{"n_layer": 13, "d_mlp": 1024, "norm_eps": 1e-07, "extras": ["value residuals", "capped logits"], "optimizer": "laprop", "schedule": "wsd", "decay_fraction": 0.877, "doc_mask": true}
Each number is 500 + 50 x the weight over its row's rms, rounded and kept within 0 to 999. Layers, rows and columns count from 0. Numbers have three digits each. The size before them is the row's rms in percent of the matrix's.

# layer 6 MLP up, 1024x384, rms 0.0441, rows 787-880, columns 336-383
099:453506524577537562493431414581495517587438430479487501518529469506487474499551439490398529510562506519516491580489463634520497523483407431523446
100:595591469504473552500472619566559423484524482522570465444489512489431451435577501439549468491554513532468462496522522474453435483500558536522475
101:507414491496436542456565449461514454514467554602538484436565436492486558511524503468467401489486431537492445593478508421448415582630495459371553
101:481557551406462457552508535506493558506457449476530378505474455522428490477525411501598490509470436485452549483418426487453563532541536473528457
100:571536476552445449527501433420525572521523446476562441423496560507518469487451457490522513488495430453513507571576496544540542526526443439553432
100:465478476528533476503475475476483520529459539495515393492519565575588562476490462457472568576436600494436500564462540520442434499417511509469435
103:507471608507523500530631536422488471549491504599552596545573459479433525473457461637470521501542492549570496529373423518564410529552478482514454
102:467373444433579415491427464548536415504448454555581521483496516468483567531548480498430417490516528500454546551490582534496538536574377490493541
100:564484611502532470445575556513550481391474480492489517570612431520473425529546591462576502479529444566526559478436396547506490481500576542507533
101:480468550511465446521513499420507507460446478498458572476543385470456531546579555505456609505484477494525559501510449543434503507494425588485485
103:461465451506514593440499455570475576647529532481401454529408481531521547448432580518516503518379470561581470432568449525446553463545518473556489
095:448438480469493517473439526479497485556559513447478450484518507506540473546472553445493534517555512580500550609559503508448503446483475560397480
102:551433407598540524428543452520553528509515526447554554523445450531492467502483525559456415543556521491447497551495399524397547530576547481526548
099:414410406395430459520422427511472526397524519461463559555394431513469435482510572531491546580543384412554462448515522552495437565548535518484515
100:513463521504438473503490462546530463503496531452414474491433445565562478494422570496504554567475409513513423475568472411510537512515401545516536
100:557457467541535558545503499453520548461494490479544489489572472486427457513553495589552410586450540518514471398480484504502549559550577484540546
092:554484501481481537485527425481442509543577448520528444468468570501443499478411522411492463450470499435448472459445488402435477474520513586410480
096:511518530535474459517496540539551520521421573459469573435517443538526514443541530455505491550586440463448451393449598473521443473470505503441513
100:534492484440492580528467634598558475554435501519532464547461461440488448480597588520536519534517515503454471391504491519438476456471555481547511
102:498528455563577434486492547486474616529469461460455429407598442541501532506494505445562488564445511486553426560515589575518561521565460517531490
095:453567474586473565575498481519517472392409517616477485509534496446556532503453516500621487513549584556550536434557565560498477531459476535490533
102:505516418416523545455550490619503473527492526514439519445443427531492481462424537586541496527437437534449468424466478532496488494499501514550525
099:576514476490447487488494535630503474520543458529445475590481565508406395511444530465575524547489416604546546597537459544532475606516435510578562
095:458405507560512601491538506589504515523519523429487521542482527443510522408506501563555493466388529452443467559504460505566476456401422504542558
098:463497487491549636542518451512483471623540398395469556428468459560407496525447496482499599517497572449514568531444506521484561502436538405513529
103:440463543560440550538476483453535492533557474451538582401447507447507570529482554532464529583533468373532492435406526462450497475520431478507501
098:562489421499459493549486575468454472458473468453545524564494497610493490506530530576517474445582472453425571492499513524509509460483476487551596
097:439547554463439543536471452440433441545479531485527472537507435550408513490388529497479541468430479459524535442484500458459569468552557548593458
105:442546436494444464519557465478458575451458472492456480509580431454534542490561541505598482601536534487613511546473418491535469575507504565596468
098:542461448531563442468422478556483439573508549480469547473522562548506462571465462580510514468419503477492589436468597529364506494503419534492566
099:394482528437579492525501531529491449593571556562452596535618545588509501443592520506491520542442626405447476435574444597456527519489479465598628
098:522529563479543557506550511546446430517502544516404601488556500525484483514467490517548527436518430528526471484532483482437603536507616415423470
109:490444468543497513424539446369556525458500528564546494577504528541544498570462442495449475617545535515569551485624436496538495429568531513535499
097:481467509510542462548471434428523495506477367381533413453469452499527594475506532436463506559436460442559470426489517523462439460582468544469517
098:532507490450531488419533517494514564509429522584582511434469496549486578444457528491396519547492564380513478477410476467442499428449457551510448
101:450459529594508489428478506559471485600449497394451510479478390574480429552534494464507405529454552445386572449550448524491492465525505454434455
097:584519514484544511531536536455465409447416513517385508573637531386472501573504483560473463518482466497487502463494462544442458488447550516568525
102:485573420546460429565558446569525505508507468578417528600575512474575579508441505434519463481487509500515389535482528490555521488561498453517464
098:437438526440505450473455512444480548483492564417456492531462429537518463478592517456455488462441491521551474492428478505536476449499482508567517
099:527491477588474625508558500485531439487492546440566538403547484489569519510524503505505454494431460433489449505490477491445346400634438476460396
098:548565442527531537463495540436482459453455433440445529563548511539528515629566500540460481430437498473487423488515539482442557507516494503471572
106:483486495453505473497468400534521525503392449466520573504457600436589573528472561493536453451484543482510476482431536553558494428445602481553448
099:435496520510459540435473456413567490482468465533524482436403506561514511571564440541550485517469584467559552484519474531482546527385548578440569
096:528542482484425438468519421464496491461442481523452447536456575501509487491445545492434467419444470569432492439585604462496484556437583484455473
103:536557483521396479442529456440478600472468521569474550553475479493475495575495443517480568457479541553515605509501479561500524496486508565487455
098:562645424559452484483510508471437544547506513544539455508448437465453503384493536436531443553486373552473365424519603507543569520542479461491516
103:568564487488496444570431465464498524434543513524450521448460500532534461514523563548485481598494591552553522496478538481525518453462548433540553
099:543488444457503500502445530462546535509500525519527512525462630462533471552529552522534533368428536526513516502495444549581534539405514488535501
105:469523487435516605534373540411493491456484456528474533420456496504503436404472447504466500459566434458499505411481584468510569458576529555447469
100:483505554469511463535487504508541451554489557547550471520533481517546494520433569480553579556451531373505551508453513534558540465548422576474549
097:520624438620490440539429544474554533531505412461443573556454464589515412487472529526467511484546458570529497371508478529529410437523553434460461
097:514485561491580531491478526543530419452431535497428532531507502448527553515510610530389477515505464455467533550545580450506602420527486448524564
097:553494538414525533469480406462558460516522517480501499475522371566581486483561471543492427476532523574467441482437489461473550506544493538527537
096:535501508503502487547453474535475396508382558507521578433469499508473463491612589513455410479466526506506589523503493601464442462451461413488533
099:458455588532528475531515478576519483444409535521483538613576419538599438428588493575494589450529516580446512416570509534493584560485468382500478
104:481468532413568445499588628463526432418484456538426561423443564519533522480480535505468453480388463403460537454403546517517491498448471449492482
103:447541495506437446571561544439563578535465562647495415455511555425497523576580585550563529444525583488599486452566571497453446513583427388550498
097:485544502445541523483461453502553650541521430541489454440592518472413463529468434445511519421503463497581526545489538531516437468550468489499579
097:446508562509456465471550567437437513443479487391513491469559516547536446471553435537423487452476492428517421592458505446475496504465538495553538
101:644606433592524524488531538505535481535445501503493481494490509439585440474555514421573516491458527533580464585507552413480548441459545525452475
095:448499458462514497504426502549468568484482479577467484448460553431533570577456520567530540469479460513574488498519560519388537508526498421519547
097:459567487550472559469447477474524520499514465481532406577493447473441489378474471513465567542461479419534438491520581454535587524411440454490553
103:446528455473554428395440554469519545441480490561416430536409504519453562552445494453427551431527520535438428508569561565507576493561533552443554
096:497542526363452436521549524415532496453530497550407507523548523403530574421488523621412409555460448487515484485453543499537581567513506430393457
098:489552502492515468488527521564507486523535534438526584450486488466541541429457467524464482562440528422453596445389509589510469491540518502399545
103:421595574604416441571505421437582458547445507494581464583487544575526503504567521614493448477460583409439547573523583463544476487508413427487523
095:454424548518499423435467432513484552441513504505462423506578522496493491507518436529419551403607540452598380530422558521385552474451478502605492
098:517583513526487566542410464521436525504518508435445566417496543567532556535517436502474557571574463563419487456525499539463482477566569420415539
099:471427539492518432460500446431485457416498473484509443519482479536452477497539512484503448403546561560525553534560600503406516543453561507389576
095:552469523415428477443447534507523402433497478548550468591550522542439415452510536495561477430394436585573508480581427519523574491477489478559494
101:595517578495555465512568533463512517453518551432493557546516527514441502444577522469536506486505596557509570509460448536507408500548528541544425
099:503495499548561505525497491523456518468582452452501542512462519565496558477545490512471486541513523502417553478539456503516531507565550502462523
102:448503629531492513502519609540542510500535474487496475474511516496568454457607478474432416491598444563493526430506540529469499585384489472525601
095:541550505441440526450481453441539563501519505523505462444476536464478525583496450476567537483466520528528503580595488465580471489537439446521511
098:517495474469487482534464554508486502506544470502534519534492498498441460440641504537474482501480605619498438518584515496520526493533516578457525
101:595574450502539605479450622540441527423503553541535562555466509474516525434455525554498541514542555530495529508474474438573435434510547485420401
102:464470510556496454479470411567525437465482536466549496541456465473478567433535480463475506528453491572447468445480467481518535501565448508402500
102:534508527490518503477447601551559534498560537430475573533556514481540461568495483551597483509504518538529455537513445540460480548565612478525489
096:434443565491455515471577584450480515551543600580599608507520544525539527448547461490567488417450512439455501489414494495452503510540418571473522
096:455530483473563482530431540517543588447560556574496415434572466469525562511502474419466555593536550431600456545545463543461542597528437495548480
101:489507509529472420604557536547499434515522530506524512496473523543463619485529534602595448458515420515544592434515558544553460574421538581490426
100:443516402468486539512545470548521481494429456604498449496523485501528524514489450486541540491630491490556463459418474524557529497512506531547402
101:442496532485494606535514511587441549493515561536540491494599474430517544465480434508439527542521411398596531552437501489491536552477440455423411
099:501481569483486588450481533488480573479549616538496552438557455516484515517435522492420492389600464438543424511474477466453572416477563486488516
101:542393460427487492461492393503480527502486493570550551403538445524475556532555521473610525474517471521452498420510550540454525476454552465544426
098:474499506524528457509411458579496485421528506495421499528491558466566445487563550404534565575500483555497535431465438518445555503517537582459384
099:520495605544487503525435491503545576488558404426464520550464601546483518513447515436471485569519496512457534537520537547463495529465536554460560
096:460484443425481488581446578585535470463538568519400498415520528588460467527467548516556562545473457517478569481561527494445471483549487454517551
102:518547551480490449582490620501440512451503535560562463482514523364486475462445564550462542459481490608625565403502495498512483458442517542579510
098:541585574463532491461516463494579439479449494414431543459470559454548569604493517426528559469393472449487469426494554543574545438478435496509525
103:418586497554420498530519469539440480527547435565460499554450550516415560540423510503451502462481425456540498520537466580517446544436511516460528
099:525436521501470538508490463457580519487483500394511518594487530498545448532499495459507492545515457452497503453483393466555449489546487564518510
106:485531634411535527603421543393479532526522480463474440636527451555571520517476523530487479447514504534500425499492563510464597425406523533501493
101:456476543504558500469471535466475467534472448453481522529558515588531504448530477463555564485420485365480538583459559549413569526500459570549465
# layer 6 MLP down (transposed), 1024x384, rms 0.0386, rows 787-880, columns 336-383
100:547634585558543576474431532546522488633416441466579469513537549598456461526589474557501523508413506474437524543401389507444447523486490448563549
098:490498567490575557542441499585516442521539427461473467513474503425480543472536472457443410522557462419555464562463472559449475562498399437507521
102:437475469505433497398437417509496570478580538589492517508451507514545527559556478561466475513471519467474534656477396609440495551472444516496475
101:489559535486524433554510422520520553459459457535527569396556549476532503437568465449597523544528448436460534448537424570380547384468507515494484
101:553495485528495485549542511523496509525527465571561529469499437495521375465505558576500473643528351449581558448445457461475563552579461492509484
104:460460500525555610433505473375496475551557540474496496496559540487445529526466530451483470553481549486521541534503577553417454426529568442431527
105:493439528396426418614545473497484521478502508521504484556453492487486434461543464590451445487503480493524552545506489560521487428463593467488594
100:532487457467541495640392457560406548482570627496463517484461426496505514529523493502444473481442502429407441517416533587473508504446481519479594
097:502422503588503447495586415503536526550585552537504329469487525459598407479489544423509471412493519512499541475567432470489538478552474471518566
102:570487538495601408473559407518470483641507454493495457516498515611479543524554479635466481450531476465542554498480518471462579498408476440456498
104:525497467505473476485452508497514518489480531439500492569554453507525522590479586519505464529456466533422446493550483603491479493600498420560474
099:431569507547541445484533503502495560451476542528535384554472510459553461501498576554535553499442480550502476518479454443568417444541444620431425
101:508485484483521487462506482577583522529446495474587569542496438548425517560476448568474447523451605511550548464518402545493507554512498503559534
101:455463555498537532526482477429536519465559547500576497452459435585456578508543533493521563473537464472604499551488464519555490440493484506475415
103:470543599538568493430522465574430483528553485560567501435415527506530543534549482451514511448535421494559469526514453454461452532503447492508432
098:401418508535467495506603497418555526535430452418516422584502462428554506473565512568451454452537440486533480505508463451424502455575475508436539
097:565547482538503415525475360455497500443526471586507463421494512551502469487487537435537495476547612504462562453589588479502461478536482589451475
096:465358457479548503467388535555572486606495478460554527570516460502496520521481417503508547470511567391429504465509581504448393437442494429469493
099:567384592545568499525441530529410510431588476512473438556418531512500508479611473565526433614621474541546515510570432427506444547422526482403448
101:430547509406439434508557501438476485471574451444434429505473559453541577529437407501480469528529594470461591434484521479501550442538541464551499
096:417519443529491549544407463513477493455520473495413513525474502397402592498478511516570476526481535475531542350514541441493568438489535479524485
101:508472492431547594533524518500469566521492515368385583439453403449416634473473450558481491600474553545435586476496482519574531506458527539539513
100:504547520463458526504449580529480534460545421488531471483462475479514543519420490470496585594424521478489502528400488544527517543551397535514499
097:568456470462505567481550522461434550489567452396476526481577547550483554476469518643496475548522509546458495515570497420530493562435397546505594
097:440524514443544574478450461488474403409514605441443485444497403546448525415559489524577458482557462565486513509523463444473480539511476514444488
103:529458458482487568456556463440540496539490486562511483510405489341490530504523462582518572461506509453517482419457506417572429479519517461466495
097:594463481516425531537493508538468565468536542484584436452502449408548535461486559468490316470465552508398414487489452500567477546446481540535587
097:479534480567595516501506455561534517527523543525475442472458550547427358499530567561515546509500497473544529532509587517523577508467560479458450
107:438534481517473483456555515522413578556380552627559412526553509449484496542560498523535582547446491516616550500461522562458473531486544447608521
096:421586466530581627472482566491543531461509401584577485539522514500442503569511506531521520466466622513476493442515537555555501488499487411475447
100:537407456538469552590560480509450478512563424524424527443379450462596446609558557425514550502550467488503511507472498499449520536526509512424476
100:500539512449497465444565498475548441514482444543576445567547485496356466467426607583476518449543487395653512511585351482458557489441513534531497
106:506471450525456545436447512499500428521450569550549476612466350505451483487478439505473562493504466484484587476562429528469527499488551454540497
092:478396426492566502480402596502529477504505386436511562505521504559445544530477531572453483501558570546571546497532460544501443522519417474558468
096:468543503503491550493510596431450383522499545449437514561560591555501482516515538412481481552549512533560518477659493503517503468531570448505572
103:469539543446487447419585531489526471539471426522467536542442513508422504486443468513479435464414619442492489477591578526508421506468437473434426
097:482537458557449447445443422420426441533480571642568422573517553494470443499483440481430433471496420491520524544541528551431426491499535490493521
096:555462548474501488403435500484509501609493549518569455530468494452459544575511438623456493424499469454461428487428550529456465566451553442553514
099:448416496521522525511449558434428427427451476532501513501439469478475517545581524576453556510625479449501531503461465524535509503500503498478454
101:514558468468557510421609484483443494416476417514548464626410481463563516606511496542495537477477554502483535455514499613583513533557421513419571
100:426574406542495480553389410490524490497461524538448606545584498463542435537542522441522585457499463498517477416529597551503529465532439414528483
109:497476502571441498466466539505483531512409482581400561497514536416595570464567480432463515476438537481509499428477542514594408494494588549500447
103:513537588483545510457498537487528493552525502430551422518486573542517528576524471527488524450504564550549545475563453587483498447493592466480537
102:499523567498482445409539429510519464484421467579509485562480531516521483548453526388438427536581425532511510548460506563540534451432527496464504
104:517558464467399438532460487507479482475557470538552530554488505479458518444479423478484585451558535530468510550526416485444418535517490571398535
101:506558502515518538488517432529416479442504486500491481509512483498530496506523397576516510434426532452479513479609427473444433588485532514517521
099:567472494484519537468460506481516490515519457473471505433548454551537501567393588588520527399548489435585559466606440533472483496525462492462530
104:476506513493484475480476540459446595553481515510452534437591504437457461606454501532494518504486534610424484475546540563529488473503508480432456
100:546501479500489599588454607485508588430453438571545395451483580433530469540490521420495637470511478573480472541452456546493421454494457528473529
100:535572607505409449517491479458474506514519436542496468512483506463488400515457508533423552464513427618428457491443545347434556537522583512459503
099:482520483585549431450476532532544440572450442456499517482560458468449423582468587540512515469554492580456547495448426480612444475593507425529398
096:513500526472543508528414476577520538552518598465447433507469443553551507495485567479422399491454520493472452504545530426592585428499506509487552
096:397547476523458571472487479497525513485618475465521569512595479491474514576549449465453533465483431559510417478464514427473502521587431559467459
099:484522448452445546510543485439431406492462520549526533495463506414465566499493391535535478527550490449536500455511570636489533556584482459504464
096:415459540543429517464523507457508526565532434423549538442417509395575545486532511586463478550489533504521444576537545480538430470587476570408516
105:471487445495541454438401578510532487456445435533464559475368519530535458462556485388386490430526514458542470517467500444574517520455455535451512
103:438519504518460516551449502469485517481561515626519495550465530486392504511501497437541528480468469472481434442523453550538454446492551521475552
100:458551503441530478510547523479544497554543472484488434550438477513469454555457436474463432511538512505475580449636555448427497496475550496521535
094:450500502462553479460487474503472449574608549533471553538477466469461487495521515588556561504498444450472580380480544562477598498455574502591403
091:444409534371513458433567490555459577519507597523558484570511472489456454555609392533429445565561479469459570532487512527496484531526510515516483
095:530506523548565381416489450516482433555586515562546457458502465585547520474516417425517544526423507497414505526460491552442531437368450494561442
097:553526476528493453517552596531542462463487574502473477473490447481600568466525529531475499505466555462503377467456515482599517447433557435473424
103:480620526520480531418468559512473547554539547505511479508498508420357571486376535471478577514534475496453446543509488459505622489618417489416544
097:454424485506420566562502566406550497481464394486528462464561602558504478496633469511444400557468415458530474581557382500524425549525550458470505
095:532463488513542429540511442583456502431554517526489453524435524538477524515505589464582497368498523474537540485525400588488507520501516452511507
102:562511480548499500508511460484589557512449472568503505508407492500478530516466501497392564420488469461517501495470545414550488503499457512428514
095:468519485431515551582456522571501488405439452500490496459436473464459457452519571534546486474363491534431370503527488545518480508528469503519505
099:436515559494529483528398402428501500420536533458397560505559542489531510492530487526514448429484502501498504572485443539446517484500611562545518
101:510508484503469467503533521472485441523412436490517416458512565462575488587469540461552468504580544431568494517427430452462470445508455532601499
095:507502521476494512544563515368450496525467488435517511458458474510542513476487484458540472576473477444572438447521520522487518526571532444511472
096:488474498449554443521482535479536462457565509572443553594481503550474530576615537578525447511500487444591475524475414482467431482463522480419573
098:566435384466489436536558487565506526451582547466476629525431537533437464590539526462592411525424472504482600533520567481450445456536433526564581
105:481573535458536581473464467424464460483522468473494483527531563564521574391525431566460475472515488482518520481464602500506521548431503434595506
094:474523527474554539633537600542522506545556401591570382425496531522517450460590511500505425526404413529525493468476461487500562491508501447598492
101:521462534455460541472424541528526536478575552433457497537466508535483551515575489596465557488471498565444469504496566529471504416457446414457501
102:419439423528492496551499448518460378415504476554415550469525517543509561514456516493468493505617443469426473505592460517477558525382430422503439
104:476481528569503502516516478546453433379493563566634590517463437503402529496510491518536557514573487458445484418406544461461521457500560542507458
103:564492514486414459484536498434489456472460592490537481450474504471520528527540517487536402464471459457443509563411494509531560450476491451448550
096:489473523480517452485522482457458568531505499571559460493538404509498494541454453492558497477461457547530551502421552449480542447489525480388387
096:416463424474497505563567477496546479449562458522516480529423463585543483548527449514443505605566529538508503427509438475388551539454519446485554
097:542460593482502521616524478519495510483467423518556499567475504443479547539446527431630512502553325506501407421573538529515553506435555493581411
100:604494511499513504576516556531587443529527473454500453461475566436464536518546508461448439517451583458524477438570468496571526456520565454471451
102:441503507480511564535480434477467511534499581565457558450536489425475434421548408477552474553451484456486583430501543502577516539432465488520508
097:473545463422576475474501473489436456524442467524452572503557551496500524552485501443586455546479540461471542510470480472525472594545509524519449
100:506399475517555520543612504397531526328470527531512426448500524524526451559532527487503467583456488541396551547602471522620427465447570510486405
096:474500541474537526514400450483485442552386514556448620503505540415453520388560465459554551495487468559590544463519419585451551464538523554532438
098:545545431443547475510432450501586472557531590449507493589512565557491512512454475461505530484456446486481522478577465482531521488537556487505431
094:412531537462500546529534477477483542494526512566522563428481483651509453544420540544525466500481487530498472402498605439578475531454481545471523
108:456537515547486482511477477511531499362509467494572586491554449396524577495552501561440564467412554519647497557504554578481453555486410482517461
095:441457525546537528507500528518532532552486475475567494436489544409518598582441436505578474482500591557550443552428540452511550483595409535503522
104:535525479494426509449517423525491462479548479539488530479563487525455549453378498510444505503549571464566530473486463511508527530398471574467400
100:499412499419542509393582425417489491540545434503583526498544515544507447532503483591516532554481565427520532495520502592545535560457484486475422
105:506554508509550554531498482525421548479583473552468395507457546481410532505432471518551475561492376597504408469482685431550515551458500521493497
097:460583556513505469446491448430397514413535469476492533458441528431596554445492422466526545464527577473498447541439491590488528533440522467524478
# layer 6 MLP gate, 1024x384, rms 0.0461, rows 788-881, columns 336-383
098:539638478470433555466424576564474444527539528425630457482422424424537503463565494466535438502447496520540495539471508555423489499528502479508485
102:537481415486549559479561583509483492396473520506478454507564559485474481431476532433518482469428516519449470448467509558447526439573458465442514
100:424569445580561551432542519484542521430500488403479530528473511387459426530478540470541481534506562523444455556444472518535442560481587519498556
101:478378412502489553475555606571498467525466466530568539444561456485548544469553507520544431500521449405503450447532458561495524440445460519508479
103:532379525535498509516456388442551543564518516482509438501531521587515548515490488427505476471436430440535502505507525505496419495483550556425541
104:446461554507472421535576574448439513565440497545587511531546496530427528482476467554491492546533502567499588469457471503431453548531572491600393
099:485515519481431562483510527497569558434471576522508450468447523471541448449564558563535567498516488485469541481538430494492424518539442533402522
098:470549407525489445597400479453434481443395531499514486493552494487515398514546552463471461446469536474479562434483556423486544444466524510529458
103:491491485480518498570438553593546588406462568553521523594498458450560426467606445486459487486457589425553515506572501522488433569507492485577593
098:499471490414481563532517532516604509428582456603513403446480549504536422531424482409535425569484523586441468519487546502511544499442480435504615
100:564518558541459464487490501535524481455480454476483479430589535502489512447528526441519467478536537480484514424479546493489452542486579485517464
097:584499475577529486524472409424489494458590487466571528601496430540432502469485505523481497558514554457510522498558517525438428533545502471486501
098:440493547482510545587480488512543571462461503542445547571475517521519473567476576486401463597482625490373446508481419554411430554434441540479553
105:458484530477447564512501509645515525478567521591549469512548511402502577509574546559524594401522519487594494532520421494484458428482547502603460
098:513418516659511560602472570574589595552518522493510476488544523476502465572533504503548540445504424555470502487469407523474431581488561544522548
097:479534520572414494452397522552557589473544486520503447620446442483586508502591454532569452556533469443480443561481488453521527498469517519534528
094:565591550546545496481467441524579523477515512422585433573528479515541534431599424476462495507477447493488507437422519500536542495621511596429522
099:543609478597439559501542443469452601472535469505519514547550571438432577449468528438476487418445604532491515450505621438462469496430573450501465
098:498557504471403441512480486527513478455448514536593536473597446568435558475551505404540625505476508495508407466540566583548496556483550513475495
098:476477476448449441428478434487540544476562505454588531492489434539601461527487450438450493476556453496472554569493519559522534475461450460496516
098:481466514557507410466476415555538449599490551503416472436528582548476499469484573397461446482460421523492537518491525530535466469468513540440460
099:472573495481470448513473499422466537526458581579532466461458500424538489437452485501523432541487505420538560450560454427453454417441491502514459
102:503500487541547525477462436473509534579451627519522439528598531460484502458487521478562459460404585514502397595519470430486492424473570528484541
096:537480415472548542543451556502460467570590454454553545556584501405412494490546437535577592479592523529483501496500474493470353541494485477494495
098:555551402365427558425480571590535572478381581584505510506572536499587429500579552518493515467470510428513542520553496496439451550394442525470463
095:540436512520451471596512515548445529482420451482515522486521535490445503437484461575538436585459515546541480434381466548456541435416445594523514
099:542393510454471422467498445526469478432544553505652463448536431407461544497416510566492491464500602456385545440502486495391522553557544501416571
107:449556533562478463526478490547510390494550482448539447394491542544564465528474489476547461497425482369517512529452451544503502553404512610429489
096:437462522436447527492467483619469487553500566479515486452472533623529501491444512538464525531502505462563587444460488527533549557471520511448389
095:447574504534468509539467555578511509532558513549555489557598504574528525435447516545458495504449465510491434531486549461482506531493502546545577
098:383420603430483444577522493487454562537529499431536481454425537491425473560576485466458457548500506428577437486497543462471401483421487525436497
108:517519488499380426526428484599565500490533473550516439501520502512457566517586516485511568553552428476547506448537514561414512393451468556592473
098:532458472549532451486540437498609522470544397627617491504557473518464500425542544483584538555523514480457597506472463528464424473543540567485528
097:511490501547523478443494478481464539567555500557461518534420529534472516473527469451503583476486460561549501539499515397561405466581493490554525
103:465463523534536543450458492626516594523446513479459463390551554499518407547533534417485506454557567503511454446549493492444481423465520407484420
100:442490637479522460455570512517525486388444626454552549483442587546517556483518500468504558429458470534535486391501483482428590468572473576450497
097:540503543516452432560564565531527547338465402505439428506405508516565431454480482507577471531414489513450545468602478538524520434466440492517519
102:620463469456449484512460579529517512544508498474580490439431497449566601596570530492485569478443475491415529481476448447529424491449584462545484
099:479424486545562438525445507549500513419510479478477576455539533552496488426510473527509473509424516429566545464474472482503509537499486448534554
100:421492479448511525473427522454557484478551600477461471537438540557587565477471417509520440398527448487441459454444470393509502507539564490427551
103:507508474530502502547502512516522552475502535474617404509559584497464433547529587525435440399520453528408496475522423548430492496505471527536464
100:485496487502440496485498472457392529426543533488494532642567491425500476527424538505445519483585505410537450480507483408502441509500561514575517
105:550554534509444464447574506594463550440589579498499460534434525533536471505429532480487569496472569528378565391504427449418428534442493435440574
101:499486481385473397501526467583540430540477494548539538529491509489454483506452523404423496502512534414439556402583470533471425525540422527525560
097:476514444531548497553525559477491527544528578470506426481596548513578603502459452551429547527481556478584601509534468502482529432432471430486490
099:503464418496572526475425529583457419429476575467518504544529543507488557465543522546479553554533557534483559544455391458471476570502502486486529
105:529480567493425450563620549503581556460532516469572394494482439559546527497552447403532469540429482464497491468486512517409454436464467493455492
129:450499481543461511484560414471549500413582499510592482571488453440535467589560532463506547465437523500558499521518426451474504506500576481574458
105:575508538423420478467488509469473512515436526554484469415480560423496568521505530548556487446516503475511439533564548441470557519453573530438527
102:493477397569449424416450470533578549532481449526444547500529580451525452561521600435499480515535522500499394499434437450552461508457470500496490
098:451485382433432428508531555460413529530478405486567458583463426551478540522520462470455554566509524538487519503515432534400473529583518401440440
096:531493559455450524509472495501559519452486433483528536495428504479504493467584506520496474447442502505559513549479481508405542487561515392578482
097:519560469519552535599635542484444578477470465503564470484500465535502491486518458489534520448408490460545520510537532556523528513532490492503476
100:507546431564506471459369450495475449508497628540499469553621535500466422503582451443448549509451565479463532402478522528474544474496540472482416
099:476510519450515624487525432486431525502597523472480488552548449581476518509503468512594480512420591508450543568583497436516453496584512490512537
091:469470534508484432576474586491596498547438500527500445557503566507460541515486457451500567480534437415541494510481459545515586475434514517462495
099:480542426506542483498536640476568555585447518516506495578492450556549579589538497542533518497517468461514486506586493499383506527553450482527404
094:512535530512432499484518484524491447501522532423544462550498554438392571525424491408588533497468580505473436523527498515438364455491479477396479
095:572588506582452485599483454468567474455547488579460466503507515484518423533537498540473530469541530526545523392506465397464518455552452555517543
097:457530429460427536377469449539565513437534504499508523542537531437464477546432490508439505454542503417532563513431432538567533495594577510504482
094:444467415494464522486553411546504510408575506493442422415553537424530388499445595446446538558526565460507492465431525529548554505528430521485464
106:523501440452521510461480491490549581500542528486491555411527580515577455446518481504441428543433498448581373530561472507491451496484490561460529
097:505573499475439490495452494479498515557497498501475447549617525548466461553569573545473496499460521507571481439549552439472484424455516425500530
097:432599560462461468544629478543518443524486507565468409567482546460523443571512582549573469383512571551518553517626484520457502469541498465527507
101:391424562498504473438511483414475502503528447503437481595570577513523442470491493447425493558504453496505505521561456607454534468557575458542477
095:549526491546487454553529554487491461543420467526416489569458593438603461566506553517510479491490541442504506434543557473442545567539402489543474
100:442467432510465454479547408567559494440475503487491488532534466407461609492549525524477547615566635468559477564461447547415495460500459531542548
101:433533550489490534459540538536539467485549560504556535487476440391472418538516536446463569451489564460473531467535525515461475495558476508476453
094:552563447527546556382514556505453536502431564539481517431552548515507609456581439511444541493539540465484473547372502476427529528463502546444556
095:463490513472461513581452485522533525549483548528465444581527469556488506542474440420503461491486458440385573407404533395463494478561523493555417
102:439586468484520470476461505528569598448573468499478570540505555487494515485542482497556566568541396488479484501468455569560483493544531597514446
107:550482464499475424495491425443557498492523548449535488422425504420472473561504486537499498545486445525425500447494492536427513519529438528577435
099:559534504502584452545477445557527503431573459517562432574556524552464516540457523465510536501541512442514486490542484411538531435451528489475551
095:522539467552555480524589447539527515574590407526603487459573490483542448637477517422486508435522518534496552411549483536485515506480482511508510
096:421577560488472558520393388506488505478587596516504500468560461463491486452546427515539444430426527531458457457595468366487565501508508477583518
102:407551561483488485472429567576504592506574469494467562520498478475534471483583523452457537547462400448486478507483542528411467477508566512505444
105:518461568464546473463565432562556538505479511508521475541507505457493538475488513530595472431416509552471560499408459522450509473477566560505478
097:413560464505466564509549528488527522566428520551557505567620455439524509432515491530490582521446424458539573482421529559447427443456648474522379
096:480468424514502520526496520502577507503534538575531501489463494479487581463453510546510437561540561526525527423509389475499563551529458512554496
100:396451484454548411512474530506548448557429485479572528575554496546509479446532469537424533551503450552574559455527452520577464463514418459572487
094:561466526477557474575420564466575579457419536579481463503514525474445431464545556522603551438589440498480522466565431487526544512516495405486445
100:549465592577477546534427557438520470473553546549482519562486405483478475495478559492520614547465477438487548540507452402547460549475474592496455
099:458488532592426528553596505423455563405512487428523518515501529526596546404451560509472580427510487494561490500542432519406584388447513419519450
105:592626494536472563500526505507472489547477471556460470513510586542475488438557546464474437468507497457560514489451484433393587519590553493529465
098:441500501511489566517521457522438443601492516566460548516429418433531439459463460453384531509539463454446472483493597572515421596479466562481539
102:567433461527490398517572517466528475548582556508558491493543507536480562514491587541447619447400501485484528472483426486429419554475407577475472
099:367445437605561519395506458506502511548587553513600460447591546487471500557487488413483464485519582543425503559441572532412499455565563428558462
107:524587567459527549465524466495482474489504503568527502600457536502419472571554436543580517502505501413423430481518395556505563452462593505419539
099:504502481511475429430526526542516445474519549599490528572357613615556530430557472529502498494504576437426439519513616521491521495435529433425516
100:538575490457463503402503449546555511488433530595614561455642532493451496511525541486454492540463591457441564441509449466528526566460478549552455
101:521474455476423551552416568499552457529537490486476521486558478478537445491558453462482492496471469456525459438591418540445493493538482463471475
106:435477554553432498519568474504588452448525529553553542511495555383558483457551500502563435504506529405494418458468537469504448461555483548499483
096:468509439588569495520458430530464542553464508533490415460572453488541550497487533487498512502482475440570490453439585513564490542477537440459417
102:472523509429455465477499447485567575492505494471525502479602507411424526445543431471563535420460549441505524548526474481535404426476431524569449